{
  "num_key_value_heads": 1,
  "intermediate_size": 832,
  "vocab_size": 8192,
  "positions": "rope",
  "rope_theta": 10000.0,
  "rope_fraction": 1.0,
  "parallel_block": false,
  "learning_rate": 0.00676,
  "beta2": 0.99,
  "doc_mask": false
}
Each number is 200 + 20 x the weight over its row's rms, rounded and kept within 0 to 999. Layers, rows and columns count from 0. The size before them is the row's rms in percent of the matrix's.

# gate: layer 2 MLP gate, 832x320, rms 0.131, rows 124-126, columns 160-319
# up: layer 2 MLP up, 832x320, rms 0.133, rows 124-126, columns 160-319
# down: layer 2 MLP down (transposed), 832x320, rms 0.12, rows 124-125, columns 160-319
gate124,104,171,177,172,206,193,168,181,185,205,175,202,202,164,164,247,180,199,207,218,222,202,222,195,201,171,238,234,190,234,218,200,203,224,201,176,180,188,219,230,212,207,212,202,198,216,174,186,197,222,184,193,201,205,194,218,228,175,190,177,167,191,201,172,213,217,222,197,221,163,189,197,180,228,220,191,204,209,193,228,202,208,202,163,207,147,204,181,201,194,201,212,182,233,222,199,213,216,193,225,210,180,187,179,216,209,208,189,191,213,192,184,187,222,185,182,221,178,217,206,227,211,196,202,188,182,174,192,176,195,205,202,197,189,206,192,226,167,170,200,195,205,209,221,188,211,187,198,220,230,197,201,188,233,192,194,200,203,209,245,239
up124,106,218,212,221,189,219,182,157,205,210,167,174,195,161,217,206,180,223,246,199,220,184,192,201,182,164,213,172,236,207,200,193,198,229,206,195,175,177,209,232,175,173,207,192,244,231,217,173,223,206,217,179,172,210,224,218,223,175,201,206,171,199,206,208,196,205,219,222,211,186,207,196,152,196,154,211,176,207,228,224,189,181,175,177,171,206,207,175,228,160,216,182,211,214,212,212,193,199,196,192,186,217,221,149,228,163,221,236,191,181,194,191,192,188,168,200,255,201,193,224,207,217,191,189,181,194,203,185,186,209,190,208,205,175,202,203,190,218,171,191,220,215,199,200,179,202,184,193,197,178,213,205,183,212,194,240,208,203,180,180,197
down124,105,182,208,180,211,174,185,171,191,210,195,223,212,235,144,214,195,218,202,180,207,177,229,239,188,206,169,190,187,228,199,209,217,203,174,202,173,186,201,198,181,217,171,226,233,194,186,201,178,192,201,193,171,210,195,196,178,209,184,162,215,190,198,213,202,212,214,205,223,149,157,177,219,222,219,195,199,192,233,197,197,199,198,227,223,188,166,212,216,218,214,191,195,213,199,196,212,202,205,162,222,204,218,174,196,192,182,209,213,220,194,201,206,203,238,190,166,205,151,165,189,222,210,167,197,229,196,196,183,227,192,211,166,171,197,224,167,188,226,177,228,180,196,206,223,209,191,187,196,203,219,182,188,201,237,174,206,200,224,172,223
gate125,109,186,199,163,202,232,199,199,183,176,216,176,216,203,189,195,196,211,227,198,228,203,191,230,183,190,236,182,180,242,209,217,215,187,186,210,194,194,203,191,171,167,205,190,177,250,202,217,232,200,217,197,221,211,192,195,201,236,217,197,234,177,173,227,238,189,211,218,231,196,185,241,205,219,203,208,212,216,208,218,193,221,196,221,211,182,188,217,206,180,190,194,207,211,207,180,161,231,181,210,187,191,189,180,195,186,230,225,202,204,193,196,187,185,200,201,214,189,197,224,211,199,177,153,193,209,215,184,191,242,205,199,210,198,195,193,184,213,151,214,197,169,169,222,211,206,207,180,165,161,174,205,213,201,223,217,178,160,195,176,183
up125,100,202,181,203,214,233,222,207,202,209,171,191,213,203,197,204,151,220,212,210,194,183,225,218,192,159,181,239,221,209,190,231,206,182,208,245,190,221,215,215,175,199,210,189,222,170,200,236,166,198,199,215,223,205,201,214,211,205,227,219,203,225,189,183,204,255,220,155,178,200,246,175,188,180,218,211,167,190,199,206,219,190,196,171,197,170,201,200,185,194,218,185,198,181,241,153,216,184,199,208,176,211,188,214,159,225,193,178,194,179,223,182,196,219,211,193,216,167,193,215,214,188,186,218,184,199,185,184,205,214,179,201,207,214,209,234,228,193,178,181,163,204,202,256,201,230,201,229,199,240,180,205,203,199,215,212,170,230,224,205,202
down125,105,248,156,205,199,188,193,199,179,196,169,203,178,218,192,176,204,194,192,209,200,176,212,179,190,153,157,191,209,209,245,207,180,225,215,236,207,200,205,213,238,227,221,149,204,211,163,216,200,209,205,202,193,176,195,211,191,216,195,222,194,202,224,212,204,216,178,219,179,181,219,179,193,197,205,217,203,166,203,158,203,201,191,151,208,223,193,212,175,243,197,185,155,193,195,193,187,174,230,177,190,212,203,213,217,196,217,149,198,199,184,174,202,170,214,222,229,172,216,189,200,211,220,192,160,196,199,185,209,173,219,172,196,197,188,225,221,211,227,200,184,188,183,229,176,208,201,207,210,221,196,188,199,224,196,186,208,185,214,196,165
gate126,099,195,175,213,165,185,214,206,202,189,177,198,210,212,204,188,242,194,218,198,224,179,214,199,189,162,230,160,191,224,206,202,154,164,204,203,194,189,171,195,185,190,172,199,217,199,209,199,194,196,213,180,184,221,210,166,221,197,139,216,222,206,189,188,186,180,208,207,157,188,177,190,209,194,212,205,189,228,189,220,214,214,228,245,238,185,226,185,200,184,204,187,210,177,217,210,237,171,199,225,212,217,179,222,212,172,178,161,203,166,213,213,201,225,192,153,215,200,222,195,189,186,177,204,227,228,219,169,200,198,193,196,205,189,201,199,201,176,257,201,193,193,188,202,205,180,182,239,234,199,211,231,214,195,170,201,212,179,183,236,205
up126,100,216,219,195,200,203,165,174,224,226,189,195,195,210,216,185,208,207,181,218,239,220,227,194,177,162,193,193,202,218,217,196,222,184,202,161,205,202,226,209,227,187,203,185,194,190,196,175,235,190,247,189,208,196,176,199,205,200,196,210,171,187,168,170,211,202,207,214,202,194,184,228,209,216,177,219,168,177,201,181,191,226,143,202,206,201,209,222,198,218,144,201,225,207,171,194,219,219,241,227,195,179,195,188,170,227,212,183,221,209,207,159,164,198,201,188,198,219,218,185,167,223,215,189,205,195,177,204,145,169,200,224,213,217,203,215,215,171,216,164,204,202,218,200,200,241,203,235,204,239,232,174,230,219,173,200,233,241,191,175,208